From a checkpoint of a small transformer trained on Wikipedia: 11 layers.
Each number is 500 + 50 x the weight over its row's rms, rounded and kept within 0 to 999. Layers, rows and columns count from 0. Numbers have three digits each. The size before them is the row's rms in percent of the matrix's.

# v: layer 4 attention value, 128x192, rms 0.0875, rows 5-63, columns 96-191
# o: layer 4 attention output (transposed), 128x192, rms 0.975, rows 5-63, columns 96-191
# q: layer 4 attention query, 128x192, rms 0.139, rows 64-73, columns 96-191
# k: layer 4 attention key, 128x192, rms 0.128, rows 64-73, columns 96-191
v5 076:483498386503532497570561534485526521526433455480486478507537451580488499370540496494509521471492502461527410477579514467529536545513523440528481449498565488529463612564456589512517493547503515532527518462612446491511504489484411495524516390523541480495511483528501524538448488528494495405
o5 070:532574505508423573475491495528427423561576413556542508475485446423499524465458468438503472542490536485438519546460485569526511500518502593451524450503531480448549447535584500568460452482515495466499394533433458442449476494525520478446454617589472579516508445483529568519531504482574531565
v6 102:455485521467453528541308482506456502459520477556390445515470549516534556584479574476419436525571451412547473592459479574511514552483489473385536552408502495493559531475645506490465456479517514377569484441553468510438537544505581502472532555523459493486485480486437533478421484472480549445
o6 095:446474542487519477476634516554493474542501490505550574517539474428584506437460507534610538500502515540530500442520497429505401532481473506523467431593371529478480519431493492525460513590518469513444498530574505492543523503500480579524538457511543556550504524386584553524519483516453482593
v7 092:474520461446351566548449429504451548491545481529566470525531505419496516548543497487497520453578522562538440559521451439532429480487566550463408545480545526519606534532582522488530469573504525375494444548521486477542551526370588570476490500489495420456437494516564434572506534496520426534
o7 092:494447631531533419453435513431498478470505506461433596437426531581458438464497487587503528480546452426439492454463579553437556537506451488548527460566437507428374526483358436548424502417455557535506510563459465587501466490600487526528562467452570540564588418466551522575438443529467555427
v8 099:554470444586423568526528508448497484557518436487529478571537500475484470522448387502488550520493509525549482486503484476524507555537538488576426392573474522525529555520501498492560470492470523496459423470557613510454521500559528503486460488570434584588491518427500541446491436532533588586
o8 095:481512551420489440459480492500486546425497439497464494488540389511504474449561541519500510451548526579437622505518508525488493472405602455474568511451541450392516454565533460562424559527533476612540610518482516559501449496496526471511478482536401444475479501483477511475639529440524456426
v9 085:425486498500550555527510459530493396583472630521482481539497498575468549578482478520470542470541398459514489474534439548500501519509480405449460459593419486487460572541414410490461512477497607473401482473523499502562515482532561517558511477603482553478555442464501556420407534609611582555
o9 083:582563472479471498503443519467553612516573391433562482444454532526568499516612468551560459594543533483544569529536558507495466548500451429500488504447508514514581514463592539529481508496514506521633515489507499526483491427446472491465549514448471515574456539489456455555535495427406444480
v10 107:438512574544602388512463512486501446537503454589489544512468516529539548537454545523526394386454520566535380463554466583486452538587471534404483502448466509422492380548560537506439480502571630499570520535462520495457500547525491495520472491438527586516545486427472627441465502501435516431
o10 093:573519493441506506401529523545464403458543592410506497554475528441500471485542528488501540507428555499587676484434598374507551418545494498474608465448477521512530523540576439448496590475409449485470501546463456502518454518452481481522571428504461440500447518521451402545544512466452498554
v11 101:463489560517518528522468397462500439533599337535620424551463415542564486526453491513475468482588522561467537448509496461518522514518503522450472565483532552454377385437532544499522425519459497480530501498494480498529569484432488487565443510438444417530480472557526527539482479520449433496
o11 097:449467517536522504544590528490510417484509604535456581559506533510509550571497566582494498503371443462526473455536498416528489471524498569494550380528423431538552467481542446498451558460510519493523514615435586470483445487572545513449454430547494504490513442437395499461449483397545524501
v12 102:511512468483544477491471537508527579422513512551478512437512512531446509427543455452561551507491424355530447504492546572489438480415412470456465464508525515418471497490484550537477561522555515537545551586526483447489408479388517525421484475387531623503493462507466498546449516478468612402
o12 096:426435451506432602496503427622467515589545517534555412460475590517470482552547558522429490546476568566549576550450442535528436515489508559451510588506543481607440495521574546456490496541464493533474384455470476485539454533517495475468507633534545443487485487520540497488565478532485472543
v13 108:481519404548514466507564482441490559498492461443465458471540495472555485440601456512490443569521525577510557537446543540458491503544489425555526487409450512546533521519484523546488427506474519493533499475508426623485532511560387502436462465476502462546518575474497554504561526606475324510
o13 100:570603523420508473502521476566341477535524517535453554476443453479425496472389441558494469502518497574513512444486496481520506513454438496439473411459545500428449468518563457528546543519511508509493569492589498448415540483542592558538493556520459559481513447479584557560449384475635554426
v14 101:558540463587435486577438441530433375528578469501516540495498490483559501583481461519434443514527589472483497476477419516579481424523454495466515478570482459515452531504624512470511493539492442438450440467663496522534543502533559551457550459504500502574565509442529507455506483570435574481
o14 099:413512548512507506485543570470570572502530400525512512595498473500514535477455494444560569456484513512428495498456533487515561550454577484535582557435500556549511530552440443416517436535526551488534538528544531516458518460521521486617453525534489495508429483491404467537527514375574441574
v15 107:507494441483473480518492525447449534484552468488448503436390453504494588492508451516498508516541500537521566455504460529453491452498503517439479513501508569540640501480588422550486476483573527525492556423520546509458515545412496529595505537428437502498450566473515608447426565503415592412
o15 096:465515485492490465507514441492447443588467539520522564522490523392508424508464596518539537522450444494464406516462467476529481502545498494548429502494503482478424534526513558458465495569399490474582489474587498555481547476521488589478460471462488465554517452484503505478606396439524445618
v16 091:479511429442433440460528541480455494631478565476527550479451625525465439470517550480583485551450529535590534404535526480427524432463519475500503557448504564475427494524444429525461495551510505460477474529404530503532452570612379544401438604464528516489486510561428591520542525511501550485
o16 089:555505495507505440559490388492474445462520470446518456561465424435471482536457473590613561480408511480496498579455524468563494555561463547528554533552469460502559464450578555458547464508436471495478577451448510478499538430505595534546490474466478530522432473448529444512456451428386420495
v17 099:518524520482474572545528528556494445519517592456482511534517535456517477421525536585435454502445404427461394467484518425596460542539518518456480483493499472490444506559473557497578492503488503443372445374501450383526457475380480539537491425537509451489520458551504434527488555515578577500
o17 095:448504440628473447485440463493515500524490429550546528474422504496525446502511437467556468564541599441468559467577452554529528537543490463481551593450440552469562540450605535464454479454448481501561449537406515557455525526533493439488514553495531505539530562421566506430590513466392439419
v18 111:546523519552453540499563493533498444464507532504606477525479540441438504462508459421477588525518424467479467475509545592425474532424510492514460474593448472527563473544431512508506490560492480489442483517585620472509499470507534498450406502541510495523540517418474577546500481573539614468
o18 103:462476490506426473532470578457484524528483433428416464493517425542471489584554469510535394493444605463522484550529441485467517517469481535491574546430537415484456606480478523484478550556423494527463561486463383520436428535518502418534535498435471550530528551562478517527616546499461407545
v19 097:475517505544489420521546478514464451366438489481554439475509595516582423577439539490505518529493512490549546575596446497513452524510482517557629509513444426459393485647543555526509562543434546524567445572528502600519428472445546437367551447598532561439513460544490478535505459529549533474
o19 089:522482528549453505463476506596514568446519532478515508417499444512519524425580528469435513484476577534449492411479529520406545450497574529435536476462480490543554385550461482424444467550490488501536538413368395438531529437505474450625533520504492442504477578439480419523493510516562484525
v20 112:478457525465528536564477501542480500520493450529465504470472489507536519480465447494467560392596478446421541535594493474527512501530516483558429486576565519504479548481512507424522556400499548553517549390538504507492551472494502505636516477487453448516493396540530498506410393468461496495
o20 095:529553427481474545451596615422527415577430431511473519530540447403471486517607539508438549519434565507549377461507521589525509481448572549483492533473537459525547374525501520530480537564542479485529476549516504533493468492443412458436519514525486497516436488572402581493526457461519442544
v21 120:419467464534545432534461542437513475458534373550506582560547523473570484533490461505485449482503546546537505409530544566507465470493488541448455519490471524445540463502604573595547422436485560459533484574483520477424421529425490583501408490479438493492454468554528617515545540497462551419
o21 104:547506549526540542458495429468458479451508618525533409506478527511470540552542558565465463504457543505530602502479546413432467466596547471427548463518514473576420534554504447480464579447474459519472514488501433529554424449539540471435509481488644527497494511361491502524511494579551455556
v22 102:487524478541562438500568496524534493506506439523517536401478524442475552470531565364492547415468485415479531551534418541469467489509494478481571547525478389488513521509525555446382457533511504476440585538569441531522517491579472581457581467507493526443572399510469565539419425552516616510
o22 099:554488453484457567455560560518531474493546586439471413528479421460401496494531519485449431500484584567561494479484585450482474482543468617552498451424591546521501475544580488475568492455511550461490462511536431472366479444468505428524535613525525561548495555513556507538572490463460423514
v23 100:509556540470512596480353480535489575565623429522436533540507524506548426433524469533500477588460538438561582533560577483503594465459518466523439519554516471387506563454467437478502541455488416394494524526576420457474474543571516560511504481456496480516535543467472551488454524444605578486
o23 094:471486487503526461586528508469448432483535530477474497532518553490428539568495444465512491447522506562505475433474396554527443590520587571488470487554439636496484431492482430489557502521618499492471459532507574460520427373514475495420519558494547507511357541524498516490588518543433445551
v24 097:474469492452613516546516529449565520502503402450493551464445502501545593536501495571520497491504466531423473463523459494454511401504531521508579551611525463452548468558425437512469461472476439461522591591489535456496493467458418524599493525436400446526477494381525674406455491430522485429
o24 093:471533443538504422589478537506466478535463621462563497531526505505430482551481449422543436521481536427532540479462545524496550495530477575498369370493502515490517511541566488427539546513514495478552452486605435525456482445514462471408493463507560546489445492609427478605527519534535452546
v25 092:449473550506582507498474486538473462541529488468472469542521511571606475455468601588415476575440505518427592432544502578498539486484495512511515511565553531489322523435447469503467587375512447535493496505476527461460548473468542496471494455520517465568567474612601523464503490432463490538
o25 081:533501461514476537530523495443540466503535490577593525424491526506476579598531443387459457524531498466603414632458495474560480584544496541413494514505479468566499410471467472503521560535548483501558519505515513491529520447486500516444484583580505563461434567493398465466461517611534474499
v26 102:459438522434532458390412622539423499541437473522425527541464507575530497523466451564514517477494572496549552513490443508455496577542467497527458516410435542586636495550535427498593488453493566461455577393460492467450479498545538525633510547554491511472472446443559433462461512554503447529
o26 103:606577447503548513569566466423534435517517440475500562550567460346577486492538598495555503571525434503513495484517589475557480448525516534527509427556478522469423512489490599512459577505466462411521487476519459418541515573453502445416459450432504479452442551525484494450480476560457537451
v27 100:476392515496584478400494508510500413512484573543589512509465449537511584503490519557542490549475446540601516504598543534440491585490506422484476485378504493555464523549468559532495573528474494450473512625409451460475516427536450498486500578476440556439542549442541533353493515497555476513
o27 093:536653402502532527506452478534493528529484497422466497479540627565529499548468479403493441552541590455501584573416442470519482376548514557491542437551468513483431455481542561442559529450525513474537522419471579506541482591496470440384426459427546417491517491531500458527437492577447525484
v28 097:488536476388485544530586492594586495599637410488540540580481466587495487459419577489603502453494519551488413429507490473473423419489561537399528549580501550506535501527550443471526428482547497463493495452564517424518556546437537494516568479513516500520519528441556466482526470563489476491
o28 097:470464647598460473503437582378474531400515563470522585449480444469527525598566486553464516531514471394441553547522549536480503545561500488616482498480498408407608589437489457509563464495499497467494542580381507461488536475516488535533496516512458497521432459560424473468511532540456462491
v29 111:498508510484470463514469513463467641463569526559459540567498546543468480432533459621561484448465545531503474527447556448559595515554476531520444491615504498443626407480551531465548494530491477573426497410512518508511471442581501530513456585488525546586444490475441585456491555462489493549
o29 101:391442534474576490550446449488537440496336493462561513558489503480432439512516553396459504464516490589464558444451475553482497514506601475537476565496548562502408471520417511468548503434557501525513469597502394549486478565498447533486615442481493499433512486482510441585590489472480508507
v30 108:489495546513513501480534504491480503522539538512500429523509561539490521457455589611512501502433457430479421542536401530468462538604527528416486491595501444555432419549530495478420561560552554529466517490513551531523513456431478508511616472594513587485525538513484513430402551535488489619
o30 101:414519503493515457483382504530535536438477478407513583416459529486520454475608466438503509561579473581488527540508602505493527445523493474523534454464467592392543452490520525480492491407427536502600479544428476479492548507522458476513541520452444459496532508487554390535544515414505536449
v31 102:495492440549493529467527473595572475477515570585525481574544473491413541413491482464533521502483428424531488502513634521472456504446489451408408497513500504568506548520567502536516501477500511549522514580555415549477517583388535443509536376504405465489557568453458426472464546539548491451
o31 093:528531564486467470507457581411448576488524452532458497467473579592560504543599488588357530593538548487492502504592437505487476510474502489475579543554518402515495516441412478530555512491533497491536464438416472503505502451498381505467467523441539441473460466477500548559505459558463578518
v32 095:341399467408575533486522439480559540526536406451494499493528481557560558461492503467548520463529458523511497445570560487516541555475591446483487427505550551434524464484496584484488519470475514481515459502525510440482569511410462563549450537471473451429448541446494478566515414431594501424
o32 094:609568610510424473460464565479466512459466579520497455379537524466448422490588535567371509527459499470627521582451411571432494455498539588471510494522465422495532580448504435474510510473453430554412598533473513521501426425518512515387558567494557498505500503474478512442434471604536514566
v33 100:487609449489550501507540546477508427500450447465501500510463457477531495531524592506510534523406528637532430364521514427518459564513499507560520551471568520477417447454499494541457521534487560465449406584364516510573464561579475470488542485540612618558492558469514548512532501428548563404
o33 096:427428619505521551561505424445562509426502561433467551522485537401456547424440551508486456471473525455516613582537460551502588480548510438448495489539490596492550517568482585444508451487547493447465570416486549514543499402511557493503486532567438420498526519467439459458445559474504471530
v34 099:462493466529603488475585550444481500434381501466514565463530418448512601474478515472558535503429568585407495389514462499481522467537537469544508501476453463491540502501486511580413483563579520521509431522392452526505483522401345524403447438448520492500520511512472561542498533495544450472
o34 089:637604462499553466456359517581475428512545569469475446516441573449526474428474500535420424521498507458560576542493433499505530462472518539466543505464554536538490561572588434416556543429440499493481467524440448535449576469531554469524538566469473479397482464451536440517524477484515564510
v35 109:585525572439446564546490549635526512476549663465540511505548481463531543465440553449502488498525404423469468442530456456502513541513520511557525509465523463530363617462409476495451514494417441453520509556471488458488426440489462457528484476571430426532512463644448457529521505451450460583
o35 102:471382394482516434442484550428514497510424420489464431485464503493526562577524436568570422393523586490409496579529558573557470516503401454508529493528542502512571413462582590470502483487481493539412432425467606543545466549534519512520491450475565481490607462526524604500503484482529466415
v36 106:450509544513652516589464519439509434533422538490473557430489465565544544563428564473466478417543422470449465473558380513540434508523492510412520559506482522494422567513490502534391539497509638495495399511441514562465464498463499558509533429465575412512422458655511526523484452443492507524
o36 098:585452470494518466451544477550550522449553543470575449424442560456470535535510532560516520487561541537560496501512633536486476468587471388517529463500514572534552441479583522415445497493465471481545495464522562602505540376516525537565497550445446467555565433458380411539443533459497490536
v37 111:572495447410629533526513486618478538478460572465464465522497498501475493450561485574483481459454408511483457486561505458479425549503543449491512582556573511513594546571530504509483567533457523452453511555515531457491446481454487557480528413469549471450533534515589569532402488454548573442
o37 102:477462519605454443467483531500435436552435491502526466466465491449462508600492460524473543511551546419415530486469524554570543551527554602504528438530491531471414503486431534496463518521525452421535497449461403577547521510553445479522488583456517572529475475546485510574559542528396481571
v38 096:465455459493394437442477478449518422535524474539493529507471567457415509590517470478473474599488506488508378469531551536449505411575469514493492451474514528478411433568498527487472483473535505422524513583429552481457481587522409542529504574521420567482493479369400508494513573552460610423
o38 090:547538547561527451480522483605446488472558515455502512601522455526505524391562445454583559495418569464512601579496572378492514481468493492474560539472442510487559538532537498479538436490400530509527540465515525525544476481476595514455461377506529507482493517484565500512479469431489462599
v39 104:545489586566453426480554453475478422407544542515477500550453358523519522447568482617466606545486438566467533503508526526495465534492437406527452522465437514597503529469466496489494511496533552572421478467534509546528573464513503492418480483519566518509543515627543437510481518497541487489
o39 104:501521456481547559503396536507561592518462497456484514452490566477567505492446502459450415514414456411498438541457422454483466479400523558513601545557475404494460474579598519524524539482492524446546596538470562532551495514547523502578501612497412465543523481368483510454534524407437561514
v40 101:439549581405578548560409533434507517520430501541596442515519533547479467533537497511496481435508493485531461507457515479573505432460510437532521560457473497446476450494510527530499526596477487412566402476461454476544548494459526531507460499481519436495426463513506537475513516401578488491
o40 103:551457491499467517478474520516540510554606522493566577490517480520497525499487485520544481528529547493572570416526541540387495515477453607489476401589389544545556484515518501468441561457497455558471428549472470568431464448515561567448529482536510536451519406487442417540474471526431564451
v41 107:461555515570460523527418484454450486509530448457533545408494450489576497556439442426488489496579558567476577488565461524491562435494543610471414472466523456469517467493467518493520432499630560581477583506482573387459502452515504468524505537465586522546454423535508552466531473480459457514
o41 107:518489455458487524592534503409551433497549500521485508528529547440495524430485574504590515467479446529533417497514459515521474530593513488485606469511535486538511515465482465521466481537433533501452498485531363486483508548534534444495489428536436527495556495571535458451420576487596501491
v42 102:453492406385485453544482468556537484558612472455474500495451573550552548454498480545521527493559528522467465427559438474482461387593476469476495563573500523443487550550482465417431477478575565454399497515523495462553518524479389525440543485558500526525593517436523635431394501536533463482
o42 100:487543514513476428493483559435433436413438519440546522524493508374484453449534433518523525549466491490465561510480538534518523546445516547530542446502556505465615465463548463458549548533467518497571590497483498522460514456590560441499507552551480534484351459488432529524491502327544505457
v43 106:504453450513548484495423424490517569599526549593392551428509528553485565404522519475533532451413522489485461540539493532487475597566500461515453484476594550518526612476486573431436479402487490523488535536490395586444540472627519527431551479488500504548500445540449417501433470456543459530
o43 098:602550580453514433435610505582492412471469466469488554527468475474511447501493506454427525512555467489551541542462588427586474463463502543576548479496521424465471362469570437575532553500509545466480470541500585490548464493452463503474504597497463541558438492486581596588517495545364550554
v44 090:578483444584458568489494595439461458526409466488489485535566615424439486485536551466449506636470507419482547471394539587418465535507479566538442507512542589473411502493520460537464460466527503513539481505388537557490410543538454471531505479511460520579448484539407578519531496495429511504
o44 090:459484523462505431544527398553490481587490479551468535553459408497513547442462474536575441426493485572547509496601578445604520465516487437436505435459512480503489426509528487602455632494489444494510517443571511480491550389485576587457470469531491560519508530468571558559529488494528529500
v45 102:492526495583521552544529595387469487533482434577573517467453543519527492480464529372553521533477546503545624496527527490469547493475478521611496488492538458526494479490511525574486432496475455454617496468439421575479505428509476516473444492442477536582446497575478555492533482465473529511
o45 098:528538487495517443496484382622549474505519597536439565517496465456514505586478579566500457457440501521528484469482472456464478465547567519527506471479509475556517349547590480471522547538541550571416462581447563396439477488479564412505486527493477420466544457476485476470571461567524415513
v46 099:471469495396651591406521487496497576612452560522484538450474498573416491395510501487515437471463579410485541497463573582528546486480486371481569519506484538452536459436496465570467469604501468486480530479459448585490495514553484464420512490479527515476531465498448432543503483495566497538
o46 099:556567468557490512587506541580467453474540442506523507532572510537494487577546570477404501627585468597547491495474447468580413548482484521534411545498579477539569576449522501449514467484536511489421432441451510442478513546459487576495503584516445561418394483538520439431479500453406503494
v47 099:530485544515497399493491550561443434399564623548480492541480467588487484468415443555538555409548502468474448535486447604491505453515382479548454452594459473499506541538474442536486547446558513561547592501542461510466446442461527546474544512569551536496574431499524459500476562525376513488
o47 094:511468410511501561520475535505544555555491441431530454542547547438531523609579483423531440534427409512475558526481607470495521596463504576470562529509524525626448446574510605474566464523515555431537449525469485384548515549426451431576488514435498471465399509598443484518483522482507491546
v48 103:527481527543485528473427499445535480519463370592420505491542427457447543481664400606452513558470420483486455501489626490535506520443485454517404515466490537606545464473460602422609461529492452508437484520537477513495565431583510479507484453446557529536383525395543463440506492451470505427
o48 090:443547490516571515559536527476457555538506467577500558450414533557486447471399511399534498545597550567539499475515342545483443433450542525470544487558499483505458597525563512574460553474563432521495459501499463572468405540470459490469454555555459439504543458511410485484583514478510507559
v49 102:474496483516517506451556638420574518560440521527441588527420606473417463471525482514500467548511437484494420550520570428399463415474473557537446481542469540508519525565431377510570469397596576498564445462386575562496450558515464463575512514528522519491556517392456519437539515491461470369
o49 093:465613477479508574541466397582434537462487483534518459495470458478481528546522402555625505539516512510539539388564447535530488515507487303463436575459539611474575504507506598547548491552501423469470542473532522463515501443435501462479448437488474478510406455543511490519522507530504414501
v50 105:496550547526545438597539558374588488579534457598485532488448493465438558456600534496448475442460378499475522443514535562476402516524484508409511516499483549533548431484500455516486444460551606436523533516478555476500528453565500493552455485494491555427459577444496594479487520446496582418
o50 091:457455466511477506460515525535464563478479562450507483480537435492494421578524521513539481567472513462550503508481455386470540439565422510529485453547566496451570642535586561509403595538445476499469530465600493536511406500459467511420481461527496447519536488507469552458573565495434391484
v51 099:558539382515574587479564504560487509498491541498489467536529492456552556553458510417553494539409539535435539429413465475479492518489515547522520481534484582410440510549523451494472462465461529469500495553443459583513438563415547500555508383446516509566557467424542453450480484470548462383
o51 099:550531603475460467483516511459535535593495442524529523593416475547541545453460451561472466480518493431548538503538564583599563519535474456436437515463494513554505526512526470499482543521472404495581489390445538515497530383487457581463465577545502477530456458555487464532459423596518532551
v52 104:517532544454552539436483489591452506422440543447574497558474490502459433453571476478435454569522367439538527569481652501454448501465472428590519547411513538574557448546539541562572478512412511493552448534427522531504518499511548420503493483531492429449478517564511437541570547492505538390
o52 092:518452511614401493545509485512478546545493519604472566446497456528430616544501564611480493535457634535503446400535409476411449490501549562412538463514511431558413516456394553498424522544465433481441544435476409549514486474504521610491460476497462548500585457491489536467518461534451491573
v53 084:521514480523570531559500495543569447460603492404442520483528469547614394437524484605454412424482480522414424536419449503619524595514497540443585458516559511432418471458455436501523496477447435585482537460550468473468442456473581491569554432478623525599500594459507517506593440498424491569
o53 082:373478537481436544533560507529443526513483558605455472478562560434486560534452505418444545511509419560496540450611441514557523483537458494512450555413464518547543529469567523458550482495499475453514489547558581462489492461547452492518480506532498519502498594530448479442436636577587473436
v54 100:457536445480501431455436567557492412444451522561505498493568538548564400485540514549534498561474530581533532381530584605425490507447477466528471580427492492597458495526503557527554496499469497534503463554513489548508485455573512461392446480501609514566516545536549487497558506524453438439
o54 098:467539542465539538564509443414526548514514371483501563481482514456557553562437493495504517501456576459492472594545475484481490478547525478468650452575474428551475482454412500498555544533553460469389547456400417419498499516530575475620501552487467501445455475506385474574421545576601484582
v55 102:519488546461460445509498494548544535461589467608525460538489494432444622557405546415512527482539472436474526552502446527488512547486481553426504575513417596467494529454513560403470484523538617473470544486523505571512548464475494534403506514503494491351499534600570590522461408468511540526
o55 098:394398482496518514507533583438501468493408589391567475488466442571580494504498486515528497483519429545493382489542529518425410446566472547507463434557509517494507484448470508538458571479485414500601480439369476542471484544546412416599533556503541431486473488527443496481511546484499510431
v56 087:513557509492450460506500517431540469556567447607535489453510499488463438467568536571412510482523527528464501446399571565534428462422442496520409490430401580522389493477485423566553501575510475415516526584445459619496540458558468551454446492441554518564563521446561394600584462545548458584
o56 096:458513544479562557576637432505484468576554482436443567536492499579503477574449480460510507530509455520548489555533519460564545582449451433555554499549508399531537530521526502504504566436548502535511505443468600434470420541498562476539442548530413511456444521503466539459383474470493510336
v57 101:454523520559529481583539377453457475466523588497589400435521533433583548534446528488503479493600537515510575534579480553530484505542453457522522473473506477440481470603538511608473502560446509484592478598560418590567509495561465398490492501587472509423559564446495500455512491562463458491
o57 096:559598515466500475454474631533370489445482450483376441473490505620472431506526489552444466538442570518440507418427509454463567460498422509403552409521488535524556511517465448451449445525544584524462507423447542442489489516486464586507494468482539489613461483539493492559459506438598534511
v58 104:463443552398528509560409396552481556519579550497436535565488545556559497520477526517475522442540607459478503520546364570565502451495483485512573522579462530431416587461482481476497580481473485458495562522517450520504500432413558470372443415585521492535517436620571520518505531471540468607
o58 091:581505490562498474452493575490502438465588481398566534471477510480526539548553500492453486534508465450458506471367616465477434651497513563490380471502523461605536380489514483536475542535466560506550450481451515476547422429528498516557591552571553582475379477465458510488468518482473520417
v59 106:462503478393467531551502527534577496526492492485446457581531463608431403439506509531519496530499505499580423511553646448515510398476469375545444510480460467535537576630517456519532500511506431440571485568468430452530457472515379473492540454543474551489433598403500551495521520510563481539
o59 105:555491579613497502532433526489395504466468597518472458423431561390488499534531438487557528535492525576392529440451472542458486628461497484461533493622500518483523459547421548516576480563597576477473511483571500440565496491514567536458496504509569471503514505488558508517508474519525476392
v60 097:505535542510514578563465437478492556531571439451546446471532440442528545540487485468477518501574509384479493529527447457572518489441542561515474439506509484438475502390617499561492518567497490481475424518599507494520507598406480550559593434478559468491472495534509443498449486458523512513
o60 092:541474501559455594473528534476508452488540485550515445474407573539418477495519543476447446446530502562556457444423491624498509524489536468523505516496454560496506473557506456491443436390495491545480488525392547565492475395544489559481474580561546542598509440462516493446533460463510533581
v61 100:450506519413497439491529525536548464450588405513467562506530377515493518522472546529531445438486512483457410428496481498499501553513558530497532421407450488420499501398563463508477468471522483420537443473533414461514500504456473497519515464502465564468609578425556470534516493467486596410
o61 099:437478551539521590432474589493471536538468533511509464480448542482543498468461467424454504485466480499476563605463418530468507437455516480537460561489461562490512623561513501424546542456479436515489502514490567488503442520489499532481512547504519420517468607524459515452585474491521447511
v62 108:518590522428544467563430501411567524544503458562521458430455512530449454467426553512442492484437526496485465421503523502447471383561500494488504454638418536555497437506591505512529476516531469437549426509428587542471542400490502559420505477504569527475505578373573515459463639507536516488
o62 098:550493507555499510417494457543534503534503531480601618472556492474477545557519472410582478524646478503526492605502478496397520561463545421524435524436583526530507592508379495507405509536418578575481528566529465460487482512493540412541375517497474527449552481502461453490543445564494424526
v63 106:514562592569523541497481531430489496570565443478472490483512481569535434437494459528490457519463478394471422556549500480508426486506500550523383450442415467497401532596416435543470478535574525450596576515465497498482452443490388564505531416481551506503480509565489464540540463496515453608
o63 101:604501414508505485520520397567537465508553610543489416450411547485485554542530483514596504470542404605566430448440576511523477537506486467488576454547479557502526412516601460460518551449469507505464480511516548456516492484524573361505442553506440457508566548519565490391521515455488509351
q64 112:517485446492487426489500546524527479457412494586448534565481557567524460649484471505494572547396448484442589515507453454488481422472471457457514511612520503551483664499492515597516567502438424448439500516557598564507468529484501439461499537445509525417514449500493545489481520519441484505
k64 117:521420614534513551483487479532402578512526498503526549423512513508480462445433504493549460428499478559509545531478499560520563538439425545601601470395462550502485476483491420471483461466504475529512542495514414486476509392557407576456526436561544527525518519535515505462604529467564496526
q65 118:510477491452483548379434455496557488492511482448417441453560437510446495545451580465514460469417498490570521541475524501532588556398498498508524499601451489589473593570425502495446531484499521498459472530555561460559481460539492551505637519474451509544477508549570525474586501522486580469
k65 121:418600542526547496457578474419528527486514482506561444574459509450521545441533493528366503463505546530469438525498542545502446584527539470543513446439547518452560438459577437511506483540547550419489416512501486528483470553488457436529445476590528440514436441562450524519466466450520500472
q66 103:511558464479490541493453477485500493560601432456479436477516544527468481486520529566461490554490495594533507453447551469417484521502426450456419410584515440500528479378475482436463425485502527531519543559557535575528503489565403608428501472525549556445531529462440511450401586516515585414
k66 103:477432608475393441528642554498474460470450525564503540532445478500568591497496455523424454474521482414501580521483435535549569421523576517488500584403514412484463503515538490487547498565484461503475498535474516430498477572513514450512464476485475471563436456516591503503549465492538452608
q67 104:540527513495534559528484582532496454575453490408546427516457547562444491462540531429512482590459378492510499576477438515530474442601467467444460559461463529512544506521490578549492518469484570514468522571435496487447592541501457458467477428517544494545535471449478476425423574518528541486
k67 095:477461501519495513576536588479427541425559467525530480550475405510525509602503472512517636504459542462471479562499500436600513470433515471498583473378535524450501519438472508436487474456546409481533538469501515493568458474481514483506485619452490444356495504435519506528548415418545450569
q68 109:462473505541499490512426572531408553480488475434540464479581478547445503507472566458536513502469505540478427480586495571440489519504521478556631517400503562534480464442507479457375501473428517578485452467516489477507450490573450588465499540601511530430550486424618566448460420491538526525
k68 108:564483471518550418423615498389470542464492496610461503439485510456519488541479470528416534548503478428503628520464520534630497406452497560476510513500503469533529563542497468526534428534495453404436564466532499543506548538480542482393538488518484485489443476549379408428504564546470484441
q69 115:422412385543502591561426384629552445497483483519511509567509582422517552450513506501432481503556514519508500512496536521449613521520472523476526522497505513456523534467532486485444536602582476544515497474475455446440477491501529450482482469501447550621445526514584468592504495494537525448
k69 109:502539526472484519418517582388428483504494546440496530527441459538448422556501523561466472485506550482464546457513523430519377448498603474410505559467450441402525480510460547480571452521473511527485564548559533566505561490436502458534495426497563456496528450513487483473523572424478583504
q70 111:546467457490441438469394604402510531529446454430460507541467539535430559454547525435645511516434499539634608454470531471529509565482464479534485546546532470405447469466442452490522546481490523495496615451407526482484566508515488503431556548500597449536568562505463515408448447575576535512
k70 107:532422537453497552503536484471472520478489596462534473503484605526539469613501498468514530502514472501458428565588515485415449525497455542453529473483505556509508466517548483447479409558425490470588427458490546441519512394534573552542443456430416588470383454515476492482518491475480469466
q71 114:373529457467513483486601450517395430488531588586425536446461439548516463438550533429501494466603532507600479567526466456443521516539504374486449524429527587396546442613419441523483543530511487429569449590448540593501551451476494513494512474521409538496560537523501476499560480508535504598
k71 113:471423520559515476584391562522582479482445516402546539562486491508499545527474456549483535480533488582461498433487478479520470492521541522596498542602515480472552537377557483493479531391445495514385459436563509446443507503511564446465415449517499488534457506499490464497479618452498578407
q72 103:413459486424538517558476541483514457551467508606536506444592625513538536559452576498494588493588524491518471567496507465509405468506515420523470498555471514520539450537553413560489436514513404464624512415428531505483512539463502548457484584443591454433537445476544498520391467504564477511
k72 099:559403549596460532482512527497571491571532483496601538486412444531606455472526490442556494492460484563444459475499531445543555582535457481451432495490514486551515430464403594485573573497448527544432448474484505537474549442514523491432530561592472570488422457500411511565543588505516579589
q73 105:525478472480543444463452487506535582424380515525383502577534434489463473500598481622507547467508512394618510535504544524457474436508540507571451471511485553498513514507490470437557441501444556442454478562545434503429479523426530508513569425622481436465503502533506563577479473495426415512
k73 105:427523536524490503524528551430496412463519518523487441545445624494483513502454449468553461498498505535499526492455391443466504565507500465453514498515525471445541521497503490531477528510469405595571560368552527491451519496468478431523398532419623473594491529418454397391579530506605542452